config = dict(
    hidden_size=768,
    intermediate_size=1536,
    norm='layernorm',
    rope_theta=2320.0,
    parallel_block=False,
)
Each number is 500 + 25 x the weight over its row's rms, rounded and kept within 0 to 999. Layers, rows and columns count from 0. Numbers have three digits each. The size before them is the row's rms in percent of the matrix's.

# layer 5 attention value, 768x768, rms 0.0231, rows 273-300, columns 512-767
091:474513490534525540476510475467495495472547476506445499473518470503508508510497491514520491482484523496464515485476467507479506470507450465439529422475479491521478485518464513507501519527541507485526504516487478513480509513501502502507515491467492451523526500543496491513530510479500483529538493501475464475498492513542474505518527546482478515539477508528540475482532560502488498486490560497552525512473528542503566502502498486468488476505497464525479486531497459519488505479553456491505507480425481511473477527555533546529531504504486509485495492461511499485510508467498509481514458504531502523476510527511449484480508497495499494499518487521488528471514505505484527477475518502526483505467503526506508521508526494545517499521489480457510497509484528493467465494515508
091:491499498512513513493460525453495484487502543481509518487542483495506507529472462525490498473487475546480533500492479510501455484481529468527535488501507464475515502492454501495483498507497526534575453517483480520537494491498528537530498520518492520503520486523504517528482484502491496498454501492460491522483484495490480455550503493501505495459499459513495508548431497477487463477490489501480539459501487484500465477474539493510473502515453479518482501474507508480461524542471434521475490522494513500487501505508541474505505461534531482479485488487494483565530472494515534500453515495483560477498527504493481475518513479474476475499502489507521516504492496528478470444482490501500517468512495482492544526501465519496527530531519489529473510464497498487525535539465550
091:501534507506524526480474507508485504513458515501495488521525489513486498471483461485531503499519520536518492444488471500502473542493513509502508472513492482492460477495465551522485516511473449529542463505454531450494521525510497477541464469517543507498514506451555486511480466473488501485510534470486472460479541497512502479484525541512477499463519468488537514505495528525517496526514476554483482490501537574509529493495509493525494463516505487516480465502465522517531473458478472479498527516534517521522535481478503504475524485505533498489487500482528558492461557521477521463518511472492487500472505516520499456517503551498483453516524508520533466528502511489512512544527496467513447493474510501449501472508441512556478487555508486482480513472533517504484504503508489
093:460493499544481513499505519487545476497494501452516474447526471483474491452482536500516460499501500505476555487500518495499481506503507508466546497508494512509483492494537463501528454512535509483485440491466513515514479514519507502514507500514515489528506518483484489501481509518480509480532532489507484476482525492481527490476494506471465488494486515509491499451451478519496512465513466506479489482507535497471528506536449494517507490542514507530575544498477528446559500501465502489499494489489510479479513440484527495498467461514487513510535494529503476513509516485477478476503498458536546520515492534475504480510519494526528522533520508484499491541487548459491496509495505484529479499499539513503506528496506519515510493463493530501518476550518518538512514513503486
098:523507529476461520504493489510508490471527522470515516518550499498468455548512507568516517498512500521515466490483507560460497474465497480546460526497479481506488528521491559490480539520473515524543499508525453524504517514484516505456525524524465436506510452524504495455528524578519513523526497542470565507477493477480498519495515522502490555519500458461531485502538464488520532477500464512477475503480527475484491524537512479473488535521512483498465488527506497469528473542505505533473553523515484480489499501505495521463499502478530486513533495530503486500504540507504521499505502459517488523486510508476503513506442523548511488544502475500551525495555530474472475541499532520428503523509441471502491549474507441516511490493486513514500517444511486537509484532506503
090:462510494485546477496518487447503489513529489493512492495483495501512511507511526478456479508477480503488526479477478493489499530518510473452497508495480495500463499492468520478517539534494498505478495507516517513498508523507524526465492477453501440535528488493501511507500493501496531465480460540506519509496497455468498473501507468524519527500445503482526536457524477483548505521456479514463491495501539440545513520506443486510488495553442524510516489471477522439510471436498471493513529493500491487506486514457452529510506521508527503487459524498535492529476480493505505518464501517480476504498522497543477505498461517514505500478473520463555474486548517493472469486532538507497451478484490507491515510449502497499490543551470476483517537493501500546492557514490483
090:469495493516534477489482528477498497529447501467491514500494472458491504507493488500536485498506487443507543516562516527489515476495536509512512519522494493527444436537499464524508491506496522531522497470532462473514493486524482502509503477515515519534465462478546513483508456485465459427485526516493476516519491488551490527514497480472495530534516493483463542486506531524477510488480489504480477506509474545473508494504510508533485502461497484475494494502524479500452526489502496550480498528480489501509527526461470435503474484470499503478515525504527492518480466519498560475483508517547481486494488517483503477519472471501495474544520490520449536498507512533512513510448484501514490452506479503506520491489520497517548459458489511540567526479513520519513514477502513
091:502515505486518495503496525479464490530553484528456488517500471488469526482529498495482491468494536533493505531494505448548492500517545486508487519541499481475481551503480479494519474493537466518490495503462514477491473511497518493510526497486511503494499494519508519516492466509472503552515485473508509524518514494461496517478461520517517484472501479509472510528516501504511512489540546503498518454555537502526509538511516508459485472480547542523526523485542483476517529516494492539523465477489510483492504452519482524539455497536487484505512550487505518509515517492495493498519500489510510505520450466539460480469502474484485523519509526540509492456505539476531496458504510483534446528473500504542495481487515493490495495557481507508501452472516489490498490494496487
091:497498534471470483545482518507521515514494517529478437496461495497454524481505505484540495501518527490511520485479533510523511492475519549530495471543482515491490489545486517485484491508515513519484526538520520471510480509531490521447526543519480532477481485473504509507529479472448499503465512525532534547523469516486477458505499523502486519528456516504507503510465530496532519562526505482477514493501488477540537452442452480516487511486520499477497501495541515462509456542492544474494503511513532484499561465533534474495538512481471508517465520546483460516516498484498521488483500505507490520486504520477449490490520530503488536489486520510492544469494515523536524509489532433519481515550502541485490502515537478496466517462500496482528500527498509485514543490515487
091:486491489515510516503516499495519500467462487481505493489477480522495496529507496497496480550478502489527516474499495523509510484513492492492455473463505483496501510527551488510527482482529488477496520492491490498490548474480491481546492484486451477503524501485501497522485492486505494512506505582498510509499475488503535487481535465462521483530468571471500535490505503478505494519482492524481497532506478530516496520487486483491494491523522466476474455469515467527566507487505512520493479522521466495491526511493497496443496479460459482505519497489473479523547539494540517493485528498506490559519500501462525506496487447459479510465516535492492470497482533524498500434527471520497493463521520543500511510517526511530494468509440469480490536503515469522485506528498467
089:508537534511491510510524515518476504507511467504486503469494470507522513497539492565497538509498493496516516514482492447497528450489507551488473502485541426524512530496517488465470489466499532521502479501520530513516472505476503522486485497483534493534515463494505489521485511499515509505483525514480511520483514494468494497501446475487508505479559463532477494486496501473502474518486489500501524451514483444509467511492503447498461495538519520509459498493501508506505493501490494511532504508496501469480518485495506456461537517504473501522518532495507510493482468473495503518536508497467479527496504473517471459508459491497505495482506494480504501512502487525533523545517509474525535526487481493530519481509547496491479472479496495470502479483508488520504437475476480
092:515520484528506540503499474485536481512523524494492472516494499491516480485517527500443469480544487493506498475492478505487499487508507477508498539497497503500498440504468481526534500478490496514511525493500509474491495475497482451462512505469447507506512522510562520503455510486522473512484480487530541539473535484516462512539501430458425466459520506480509509513543470458492520466488517502560521499488526489532470475510519464484472486499518526535531505477485547441504504448472517482539463491484491518539476505447515449472509490532512495471516502512472493475493482518493495496528504492456521438515489491504511462476504497501528463532476446463522473495526499511517501472521473529464497538525474498505494466549497501534482497514472493496474463502481527463485494498509514
094:521508515496551468468484502458534496490480493514510495517487492497485508458470517458515523494504485519501550495536510470510497481470505466495534470489503524495491502508457506485504521517454542469483499514480510492475520503449470471559502508426512469485492504580512497505476480469481524530474499500517560512513494483502489505468536487488506520491523442530539516515518516452476517491469529519527517502490493521531443522538529531525518497503478512478461517482526480486487554445469450512498479560503500488492532528527448495481533496508467500499493520493501488496493488539510464545491452522478517487487556479498463514496491496528516481531509498503488486484510504512501513504538483463470519514530478460506493500506469494449485472491526493520475495464490501471471494532487498
093:523551514500486534511480494490503519496520459497489454529514491521515528490556523455542494454493468522464466500474480510483538524493538499530514462518479557494501456486504484490517495527525509495466559505470522504500480522480487491510520508480543512494507484511495447501480448453494482478536441563515510487494521507518526510475483500504516505528545467538503511517459496514495510474508505524487524492503454521510513524513518472476528480507500513471527478544512513495492460562538479469511522439484511453498453537507483483504494520493488454503502503505513528469515495485532510495535474493481491507507469519514477494533537495488442508496463487524493482470540532497487494509493499517510509483495518481510539461514459488491467499477509512480509563497457507489473505514500497
099:499479478552518513473478454547529478473521480526463485527498480491563511482494512543484471502498463497481516472494497550461553512461478469536492519463479462495512483482501534436503480511459503510534523492466493472513513488478482526499547494523505504503515480481482498454515493529517540496527489527510521487510505512493513490542435460485542534481482503535497536492480470485446483511479493479516498467477534465517528545483519467518540479507539473481464512499495516458521519504500531539504509474515495523508480558513517437504513524491544512477489412509475498497471508520523502486505507518512520457500546492458487536497520477528519497520428546496484487494486471493496506481515523530495495501492510471483473523491534493532471531531466437513520504507553480474486487513479487
095:507511508521472520483530529459515480514531465501491494500529519497529502516545533540510517454515549515517434510520468442508502514526499498482479468540536452488529468462537493500466485503485517525520526512532467520504511455512537500541509473463476506482491455453452489529505456482442473541490497516506500493516492500507524486547519474494536485448469487518519484521515505513499484494500477495461508478447504508531527504518490491508505499493499508497484502528530496540505479479512505512502515485482496490477533503500519479470514493515476460517485539529458512504463540543482474475510518500495450490499515521496540499508485497484440531503528503503443531467509488501516550486541451471484461505530524520477491511460515506508503486478507468487528481457499526474473441508481516
091:528520509448475500538523504538521521477519521491488487518462500544466480476516544494506487486533511520494495494468465539489503532517479499482531479505499505499537488464529524475476537438502507522500504500516482486485515522499522505522470493510532531541536519490516523506496456532471493473481500453528508502486475528503491522527506579510493545469478524535504507462480532505526513481474478553542486477438498492529497479505445464485485531524514526487537493533494481486494470522468515513489476489502490436500464467473514484479478485548510498480529502484536500513516529476552492513510501522471509526534539507472499494561505550496482505532504492522502510472427489518530550494468481528485508486530524503478489497496511475509502428537527481495514478517519528474523509522545512
098:515533494496510472493518530476510480490488531544503469480501486519515483503471507525490523520479528494502492462480475518491480488522496483473501487457481486553497501465504468509543485523517517469511496525494479469488494492484481503535527520496527469503468495494517474471467479457495477486498513496500512488470486502474466516539541457504519516479498501515555502504509475489504489470496511512469522509515481491555477489512510459518504486479499430513500482540506530488510470396502528532497474524503472483502492486490490509478494505465547505505486528485489531501465548469521497507528492530487525506502498502487485464500456456508533515490488470500533507496505494487525513549516485500521478474439485536498499554496474475463535495495473515503505474545504503518513462492489550
096:557484504484503487465470463492527509504486488520473548484526484459517477499521553483501537495480508522475502530458494524527518486544529502515494517501492489512480473505506505507513498530474530494497532529474471484521502487494500464469497498552516538489484500508523523522483458493500500505506505513506548504479477472523493497525507451471463504487501540511471530519480479497525515507433519509504463459480505454492500483516483498460534496453466512546494473557485507455471487432475499516511495496493498489510522511555521491537515525476457559485545452465493539476503440507492510477473472482518481533515450494522524495524527539511466538531508513500481503510516514537479474542490469480486452465513472502480497488454497480433453526499475480532521520496487493456489495501543516
088:517454493484470473502510500492518534514538486567472495497497502546507542537508511479549504561487510471508467514488491502521500533515517496508474543497491535493506481515509501482518483504477501517498507513504496520480488498442457523498518567488476507532494460460509533479511508534489526473482500503487480484499501505470548489509475468538428504463495490457502511538503473464529535462509497525523537493515498505499490535552454495525497500472519494496544498529528490523494543450534502488508521506490493522479491468521501473511515517510520514481511514518526454481503521485467484495554526514449494467473511466495507491496486496533500480486449567449481507509453466509525529525503518495493494502491447494482499490510513498522527442478518495540501500509489516542489507463501528
090:479483477507470506475480472512506490467481552515504476477492526513485489505501483503504449476491455508532504544512542466494512492543497468457505521516488494533488505467495497513470506488519441492486521495488489523479465488553493487508496496526509538513465507523454520464464456525486531507481450474514500503476484465515501472582464498512471510488571563533517513517493478503496540450479535457518477497474475470480477558515511516516516490484459520505550506481500501517511488440510513504535497507488534483476436521526476439499473488508534471512487505458500509484541544539479476499526489527505491453475514503520487491515488481469496518502510521448528471477517472534479450505527508485516500479498521487482496437497479528496519506494466522503466500471489525485492509504489513
095:489469467514539449505498488466504495484509523484468424505529518468512528503478529555479544522486513493468487531478527515472472533531539501501540468467477482526493466465518542533468442471481533529534495509441516455483501478484486531507521494500484525503531489525497488500515518518495530492488482455509518517468512501519484528497477508509478536496462470483534531499500458545487497504516469494511487508523498553523503555491520483503496565470506479480465430465466517498503523560477467448540542479486533511508544480485512493499512465509490495477517481492473480530513496473520478466479485542529484527504485484490534502480485495458521494538520505491462469498547520488492483469456514469508508471511511468491494505492491493522512517501507514500519527483501457550526528518492494
093:538506506485470537478488509510481508504473471465510500547555499497490492481483499523508496454493482473517530494500516540448505502500521528526489565488543514556524564520489480527530504508505510508497490481504523503546470499503519494531475510474488506523516491526464479507433502486511502464508467498494509488511525501529547480490477509490477452499496471513500503493506551503490530446457520482551460496508537507488532504494519493517489477514495513497490489489482495507498509469502494491483504485486484475517458454516480471531512475521504490533468522502522512468522528502483510478526474547476532545481492457516480472484511477572533469479508464508497458468512460549494472486484480486500538451490509506508499474532559500519481497486490518463479530497467482573542515522498501
093:514510466480524486522506536472466489519473517469520523496486492492494512456477514476472501521533513512522491484500544518498487507482547452521483479486552473491508463508492522477487484437554493523469479549469481458512488561463490465540502531510478505484484512506443468504517498487510534486455485485485482529468536487442483483449459488541419517479526486477496500493471473515460489490491477513525492539516527491514511471530460498534532476522497490502514526532464483483476497524485482443506482500479486476508507487486476544504472461536479515504507501479518472518492503495491499518473513504507525509492429462489519502500479496495524515478455483498519499512496481500524503518521503501497551466485526476502540556495557504553490501531491491481506470510510533470497498483486493
088:441480498469507483496468502497484508477490470497477536477491543518501462534522488510512499465505513533474484497497489436515487469499550516536477504479495544501536452465532507505536565531488510472468517500487474573486504529484451500472501535500473512509541500502541522535528463531486504529525512508483428525476513520488527524490525481507486489485455522518520500495532498473434510488530531508508489474506539479483484484532520514487478475467490502479527445493519509528520487529498474477513513506483508505496527509497504524496455527485480489516473558497533549502554516522519534468505482466497514473521497511513480481510504500535517501471475485524527512464552476537508498502512555524507525497486491479539500524500465488531520487496475511472521528527477488503502510493492462
092:512490512491492488494528516528520504501527536516522471490510505493516505464508484459476499470506493481479546511490525517524536527478509509527513498529512452505487490514498475529482538505524510485496442470498504540494503498500505507471488489513488499534527477487493514531518478480472507501501473529535477523521464505495477473505492482543504436415531500523518495471507481488451514494467521509472479479510523506479488505526513580520490532468469504513527513448492512479478499490445490513514450512505478495474485497499485544454534462529487501531493488477490479508476460503480503492480473520473509515513501503477477465471502508535525475462507510486470506536501501497515474536470526513529493477516536476530499497545494518500496477512513471505517496494540533516517506520522550
087:500478483456524488507493491510482501547493496506516529497502527512558509497496544497510493479520503470460530472545522543516524488515471507452503530530503536450491509461501487516449475506485463439504504513492521498502451515524495504514478472513461533507485457456498491516484559482498488510506526457485496489497500487498453488509494479524485503469500488508458500517487522521459502502478472500482446479489497521514425514479486524530529514524497497491483498493499504441530564495553505501481521487501490487526546511478447533454447480539526508491445464497501500571487503505444449518498470499517500525468518496472492466499558469521478440487530459473509493485481479510503480486491522479475465475538518462521496507530524528533506460512498492523524483435499469489517487459465474
091:490464522497530504499518517522467515500504529499482481485491495473470476529482480492487540502526535503481466460530471512482491508491539481523495501507493501487510527536487495459479500535469500509481490519476489507509484500468498522479499511527504486525516539531481545480507518530530492484493489505482498505494489524547500514483504462479486479486488498477461491491502480474520492501482521503506480510520458571480486469503479502517548487478483501516470464516520545506517488521484533515526492504522475516503468506483522467518491491512525544466515523532536486515479505477503491487506516476486509468536482537509501508494486431435512524469528482505476515489519449466483440529471472521480470444503493565498500508500481475537460498483486502457506518493474539544476492495486496
# layer 5 attention output (transposed), 768x768, rms 0.0289, rows 273-299, columns 512-767
094:504528534459491476476504523467514535517502552543455510499527486484498504510491488494478458482534491475497520526460545520490517485458472516460514464497474488511474521517507493478472438497523478505532536489520447490550537503486521512502499514470489485508468547523499530465503500503461466492508480483485544475497459506533518432475508503532511503517508502458522464467465520481524520487482483514532553497565515483519484482514478506493519497438471505493472501498527499510464462484505530501499525499506519501487466526505498514516526521508531522480477489516522446527507500526530533494500459512499518466509452496519533522456493494524470504514516491465505526499474495491514495464478489540481514480493480523493511488502516517502520470448502515510489566546538493480520446517485495
093:516494473522539522513485527446503535547480466507469544490469515515490491505536483507522503511445509516471475494515487546486476454468488491518536473501536506514467448467478521538498508498485521490537502515499490498493531519514519520500540518465472503489515477473487465486491453461503500480482516511495520491523523479483510476554476489545546481481507420486478497502501499515559474516494472504518488467517510580552493443485506517514547509477490525524526477487487543469485524499460526530493487503468525520478491514455488483499545454506506491455438500481510505529542499485548527483499485483509493517540491534504503512497553514492523502503495461534509495510479492487490521454487498469475505505490508488514506520541502500491520490521491518474501502517498503481508504495479529
092:482521493490515507491473529458451482491481507475506490484482537498478516527480454442469490472502529538462519428526502531516495515531513490460540463522477540449481474492484522542521519507506466512490522518495496521474491494540470500489478478451471518469497499501536466533519509494495494509520495488495495458483470520496480454495489554530498504513531542523484553487493540523493531440499465530514508533511510565470502496497492543476521492490476471515486518477520503425496492530480458490492504541483514494475500489487498534466482485484514533530462503501499498506475497511508481496455513479515498512510443502511442437491457495526575528525504557519517481454440473447523507528465479493537500527491494474471510492506493489476532491515502486489468484523498464487504505480523476
094:504483541535496525517541550534515518477506536504517530538529493495469501513485485453489416475509495511460533481511536513510496527522501497510515513493493522524501521504512507505523545517481490515507492554499454529490494458462499511503503491492503506536497456495493489508477489493443498491503481494495459493487489502464523512506472500490482479474512518501482527522525513505504525451550484477508496531515486489485555492522491492543502523487469519520541480526481494457498564540511522524486483477520518528509467497496485490490484474463488496489518484511521503507485464470507514450469471506492506473518498480525512502503515521511476465474502533477511483500485544566462495465507482490498531504498483525520500535536507490498510510490483548453484497522540480506506485471506441
098:468490487463482481475548542505478507474545500484448535535542500501486498496510496521523515510491512450519514489494506495455503464481485485515501502542486547513525528484526516508504491488501524507520536493567457495539510455493514521449515478497533441481494497532471557489490515499532488534531490521521503497508538512483457485458483529473480516514465492563531474464500502533447516447489464521511495510463521516480508516497495475539505540599486522531497508530504510475553493519509501505485487570544510475522486521471483512481489539506513499531537507502518527490475512487492472488520514467504511548445487514526514525497484500471500484474526459495509496462534557538521494502530502497469480512501483460527453467510523453464436532504498515486511473490515496498477481484510532
092:482501481508530510516529505486464470535507488472537533505537500481472503537529490541524471493480440490472482508443529508543464536467446493505495505490532496494462480511513508481500482498546516507519559503488485446502528506522518521526523546489497500539495479482491515466525464487513516488563470523538511522476473533526535502504508509498485503557468477496493491481537449503499460508489539501504527466543481506511543519482522486508491525497485527466482469506525453511538544522479475471499477576512514520535502525515526452485491531474504465463470531502517472475480519517530534510521510434493510516497473499516534515479500515524470498482502508452523478507538484505506475462530513511561471505470486493499509484518453538499496492531499513481426517486465507505523541501529488
093:433496479500506458509521516464501455481457478489511461486517514528506542505509482500545488521536490507508488488535518516487533539483541486500526507503504543511498486483481531543474522543501479486469423455523476482538524498489463478505507487500534463473499517460553494490474523465448496471468524526483475481507509505494481504487485547494474549514525510486482477483477494497466498488521456504487435492482497528500499505468504503551518502465562513490537501489475484515476507491521492555495544496537499500514505503471489538464530469502500494521514452460530499485517526502538478476483510479495518484467542454482484523520480475549551476509514475520463507490529472546490528515487481487542496478470512512488520498541543528539524489517459507456480480524510488499470543517495500
094:553530506502507484538488477499494503450487436518499503469520512531475554500494481481468497465477537468494517458493553528550461487520517501521516524531525492492512555486467456452491505499533458487549521507481453499525520461493496504496481509495541510467486542509487552465478495453482507525480484509474497527503485510510491521495473463530446496495482478525480477526497478496518509550531523511521474513529490472476560538551440484512556495469494504524504463526515508527523484535493486562497500511486516480561461481514502540491471500504504465482515496506498505461453537496510486539544505489501474505511518480513517498489513468498485519482505511501521530497491545507503486458509517554487546530534490523471499490483460503535509520517488509470526490482489559477541519481505467
093:451504544459502498501482503527531526518511502529485442516485492489488498495500463528577474514527531518515491469474519499496479518523539499484505499519530511502525472537497539501479434516509508486516519497463477525520502534515480537507509572526472502528473500520495505506504510458467455514468537464518465525475475493534503518534541515498506496539461507535497488496501552488492491537546483426504560521460462495520546511488498467508493476528487462468484504530485505504484481476455498553472488506485508507489504483524533442517498514465456525511522486484503489529509541499493540495494532490492462494485477448510439473508524532478474508499489497559489527502512506504538530524524520452541511498494442524499520549520512520511507546519523475500507521524511535497516477502533467
092:493479474508483469476488467492456518470457528494502475495524502523512477508463503511459513517455490513503501491474492486500488476497515456531498483473516480458489540520525476518518500488508512494526482459455490492506491498491486458512517496431483490507505522533468482507478512453409474498502539562564516501513484460508520505538533506455510528515472514450490534511446531541485488501478457481504533474508516486510496532494521473500479470519526535487505522503496482526521528522471505500519505503505479530486512502507532507494516499508466506475521543490483527517525503511497509516480495464476539547506530511419529526476529461471454502539478526525495488463491475515530513498485471493523502518517483507451525515499525573489496524480462498502491506515577517545512515471492474
093:537553523478487451487542510523452506520471494530510523528483471538497490496480522522520518487489463543520472509490462490536515525444522518442474499502554440516523517484546556511492539492474464512499506532498483462520496502512498490490532509486495490503508470489518498487551487514484531516502515538503496475472502484477483523502446477539452484507530496506460525495501492502524497499485517493456505457470502452484506477520544520478471463489555513509480504515492450505515513458504564520485490562531501543504529469492498436473559468518494532494488522477491520547484517525478528472516499478485444546486546526503486510466492504525517506462524490481471466504519534494472526536526513483496524509535492475476477539531484513433463531497499526496494486508515477466487509492472519
095:489511487503529479502509478536489473504537538492514496519503540478523460498477536491484479520545508494533491548444488461480473498533503477520524491511497497492476494479475542514526495447464512505530489572507470500488539462549476539531480483518502503494489472485500501540504498503528486463491472520482477497530499498523492502548511508537472490437462487490481493463467510499487509454531529506485512529502502523489502439463529495511463515516498545488533512477511508517507502454495476524502462480524538496522490477527463439516532437534479504450520494496488541477531507476481482492499518476493514464487496470513504534459496511522492519527478520502468514474524472538464521488450507552502512485505494520521520483479526464476487468494493519542468494492493502493547498493502547
090:516545496448504501511505537467522527468459477477521488511521494496505482524510516550527543481521490492519536537540466486507536469509515533459512475481543503479484501485522489513501526484468461464520477474433476507479521528456490520521516520497507504483517469482516502461542483531513527513478547525477492508481460484454506489490496461493531483551491532476535502513536515479464498548484487528496480530528495524494498525484500513516478516494526506521469467470491463463500544478491473515481516502479476472471476489468495511453530505490520474512487500490478483482511476492535518544522494501498532463490522509497487546512524522551505496512523484518516497489475484555503520483501499475461479531535465515495496533516454528483472497500464541469499491459536525524533471471494503
091:539482499435494496545514501494484495486491480504464508516486500459510516510475500485505516517532486506457466544472474516486563492515500513548507497543509528483518535465456470509502496547513477493450496512490492536539453496463513467527544495453514535487508490515471515495466493499506485465547497506509477525509487463520460500507470502534490467525510489446525494490507488517487500517513501468475550524524454476460507477511531465498540547512538521495515489559528512442448535483507491523497481453502515470511490540491465485480521488459506521527480487472540522471526478478508500504506512506545491460481510528496431479513482482488475508523491494514515492497505505507519483514457498507460516535492481562530481477514473520498491498507491465496530551517503534492524528462486481
097:528496500520507463508487447515522501501491480470474462530509449478489528555491554475484483527491534460544446483517478508462530476457473505496511503495533523487507477513539545474545488489460531532529516506495519510509548496446511548487518515523515493540503527493469462512504488496483487444506529535491529480491510516509495484520526468514464491508512525521485527478494507475479482544481471484509510493501516477510499539432502507532492487507508492500505481469551524521494533605510568508520502512494490498485511511507483451501527529531506480465448478533474466519572473512502475475516484482497478500477508477524487496456507480481514540505487522467480510493518498482468505494492528478534499463483546478497498475510512513486483571488465489470475481491501493497531487529532469
096:486483491524502520501519491506499483492517493463481488526492502484513501509493501489438523478506518521516484489509511510533515494487504533486466476511523451466468487484484466474504488506485500530488556518520491532507514487450467499496521479494467497481460446493465512426521505471481495515483527499526525507486499509533496453492494494534528506472487469520496460564494529458501480515463474520473488488501462531525499512481476499531517515475478481467467539533477519539512479496507491512504520523503481478473537473458523502448545522491487497483506484543482477485500584524517465472516515484508475493539551503473526497487502507480484529515523516489463520483502491486542512494515506502501465479524518527471470503460503499493494497516519474504514490498523502472537469509499481
091:520513514457487517523509499486488490484563536538486486470506536453505492498494505487495483455492543511484512506463515521509521503549498498479502512471507472523506501492485460515463481522531490509505476498509483510470501474441523492486503460520494547482507475498541524460470526497474473463494503461490486507486480493492491525498502470546544500508497534519460539524513489441478488468530513535499517486480495500541511504518504531465477563474469526494546461491530530504505504504533517487484472497499483492508482498480513461486479495533526460481537495523504534497502497517496493509525471521512439498548557493516508485557453517488529496501480481490519491500560516503490506487523485502481435506491518496490505535482490524515472483560477456517538472522501530480535483503490482
093:477485479471459475494518480448526500485526478465515468500460433478504477504524540494483541435469460450512478515502488499490487514518506509497474493486506532528535515481500513532538506495497518493480536490499515451512505507509491506524530529536479528516526466512508516502497467514471527489471528503555515483473494529507511522501501467464514514457510498499504482510534463503510495504518498515492523459547444479503525465469478500488481494499523434490493493526496511503497524525489532522509524480490480499502460498449550466513494497529491473499509510528502523522516465474503505516480523509514469542484489508511447542511508523494459529452504505528483561502471511497536516540482478544481500508503475494518566536493511457443504508494485520541492507540556486486518503502539463
094:494502503484475486486497479462518494480523466473533474492498481498507498558479498517482520558515480522484507492461523499509497491487505494460497481509499499464501506466493505454516488531509499543528513513528542495532514483491501472498491425527533501478520491529542523476476476526469517495513485462521499471499504483474511496512486429530537501496489495508512466452519491522520472555475483486537487488459490475511499481461502484525516475499486551469446445555532508476517498496480491510457475538514470489478494528504503470493535494489468517482543489493511499476518489454537452513484479515488544516512451495545506501532479485496531537536507462495477501508546533453514522521501511490474462499442526479524486485499514500482560486463510483527493534524508540510521503466533503
090:456459536524475510524466506463507474514513498493455496479502492504491551433503527484513486529462498453513480510534496471476470498465505553555500487508494524482512494505501502495511515496511479474474458502465538500510495482443475501459492494516496516543483480494486521507514516545508536480497450503515513495445515528485479489455471492503496492501465546493490506517485500501529494471498529489467508484478522495496466504491500521539505477504491485460545485510508483532502497468465480497528491473522492498453530494514461464521540514530502476490520528503522460506497505509500491496559490513510502479514510492504506540482498432461531508473509497507533510492460526543534524549489506518508474485516497499492485541500501503520487529507500494498529494568514484543504517520520546
091:519498565476473481496563502500517481491490515540528468477465524497466532475527515501476450450525492502495504475531492503507499488512487499473494555479505478543468506440511498509454480508475495502468546478504487515479495500505517530510466499535507557491528477476483470453485479476497531491499488469505488516495478487495496477480511499527477503500525533532486519517506499500472507466486541477511489523453489496462526551506491484472532548505503520482513468471486503497514499428489476504498483481495491518515515475490487477521516478517535500492522519474476480491498454491489490479527484519460500490529504571526467499523521499509525461540525495493509464514444486495526483487499522500531464495542476538501524495510509524503493495474506501481454518477466502542499554483502516
098:502441493541531489496470480482530478512481519497481452485511530478496482531497478514506507548500506526473509498495492492484494490488505500527503523476553525479527517442491498509501519501476520494515480528493520477504497499448511530475480512510489504509512512529493508487517539557509524481456514492507506516441463490446503475494473490500515483477495521479472497491464512523494498512486490492521474506478521535530501514496485491529517542503515489538479480483503554508524516516493491455527519550460492467505527489517539521449466514547491496512504438539469479520495523470516530472464525502520505456513488463522551550504449525499539475548520477462539456492527476534521496478518424435551522503502525524444498535467465511496519523518531520490461488460507490510517488518478498
093:519533465514506480499472467506432469499536478488525542527509498483498568486511495402481505473466476491511498551519489517493546451475551531519485562524498509546494480489504529490492511561481484495533483464529507533456504525518481468532449511519450508518471515538460506493466500518484479491509476561509484496541531485520528502506493461463477445496502462472545546484509516498485516485491505512542492506490540495474555503458495509561462474476518496521533507508497451481464534393477493450510506541505481525552447476521480518475468491500533494508453548510454530505490485512510511491527499519495523491469490521531444497503507512458512475476507490519500452510491496494484483515482479507484519498497490507470555479499499470510484479464510496495492527461507515525500514500505467
095:526513476466533471492466499481477516456493504504481519507475471479487534489506496477512482516460502502529482485570511577528496505515496517523495511471498481518489506498452487477493482454475474539510474532462462454508499479493475527533519509488446518482513509491474500504492479501499482467475500480505510538515534461486481480511475519531468491489506493529459521471457484483521517472529537503501524499494505536520498537537487541477421497525507477472506507466540467470503490463496498465492511503499538514508483493494489483522491497509498491478446479507524511524503477514490508512485516493484511503553489510532485504510551492505478524432495505538496457537473522504479500450433493481537534495489486459499488535473494530472427547500478513513501487453482468485564523514478486
092:469499489499489513530508510509473500498491514501491541490509506435486468489491514485474499554479501495475482486491495483494486535495506536552474536487442514557499519510526477522523526486485552440474478473421490530498523480494507519497577522479484520496520470497519534514554492525495534495496509493492497476490473494490477496491442477551538484516481514571517534469474477514513478525516537566488473472485509504506517509510486510500504494484489503494525496487487511522502478499479498499547473523542498485510492503485480477524481509509477483499482507496567507524496534512531534517495515483489535475475452509493478524497484476537547490485525471556488512487462526524525540519495509491509511509519518475512489474494503517513531501486463481464497506509534556470479515530485489
096:516473495505511519471526506509487553477481499540496497468524533503486485519510501494480495483510483490467520528513472491482485514511535498520539533456504530499513515508486487542479538483510527468496524501503532523479497460442481558456497518494511492487488509471502466512507499542516481454496471480491422522536450470510511492521452519520502529485564471522511491516529488529491520501511493506509502570502527509474482513503516528505506520527471451485511522457493519493516495517470504514537453492502506521500484541492509494513463482502507533512490487504496471535506490498482457466500522513476484519505516508484474468511499481528464472429520494480428486513510439528534505527516534536518523511500560574499521525533476507461496487475515516554502502466526487527508484503552497
089:487507521483507502505507510495535498509520521485513507496532522490507500512494504485494481518528510490490488516524507509530480522486499511490496518504489510485431494478502465506528467497507447491484479471492477474487457529492483505515523519502490491479514495480472487483545555508510469493490535509466491497502488507491465495517476519485500553494515471443502516506478483507507506511511475482507491496489514541495464501512492531538498526483514528465485509470519465507505510497515486505538472475518496487490557491533491485508469524528480464504473471471471492493521487480443463438520508490481504533496500522462517497484542484502552482481559521493454479505487516513502483492491503503486490513541498452479486499519480513484512500500520509516459495481532494504469495501510497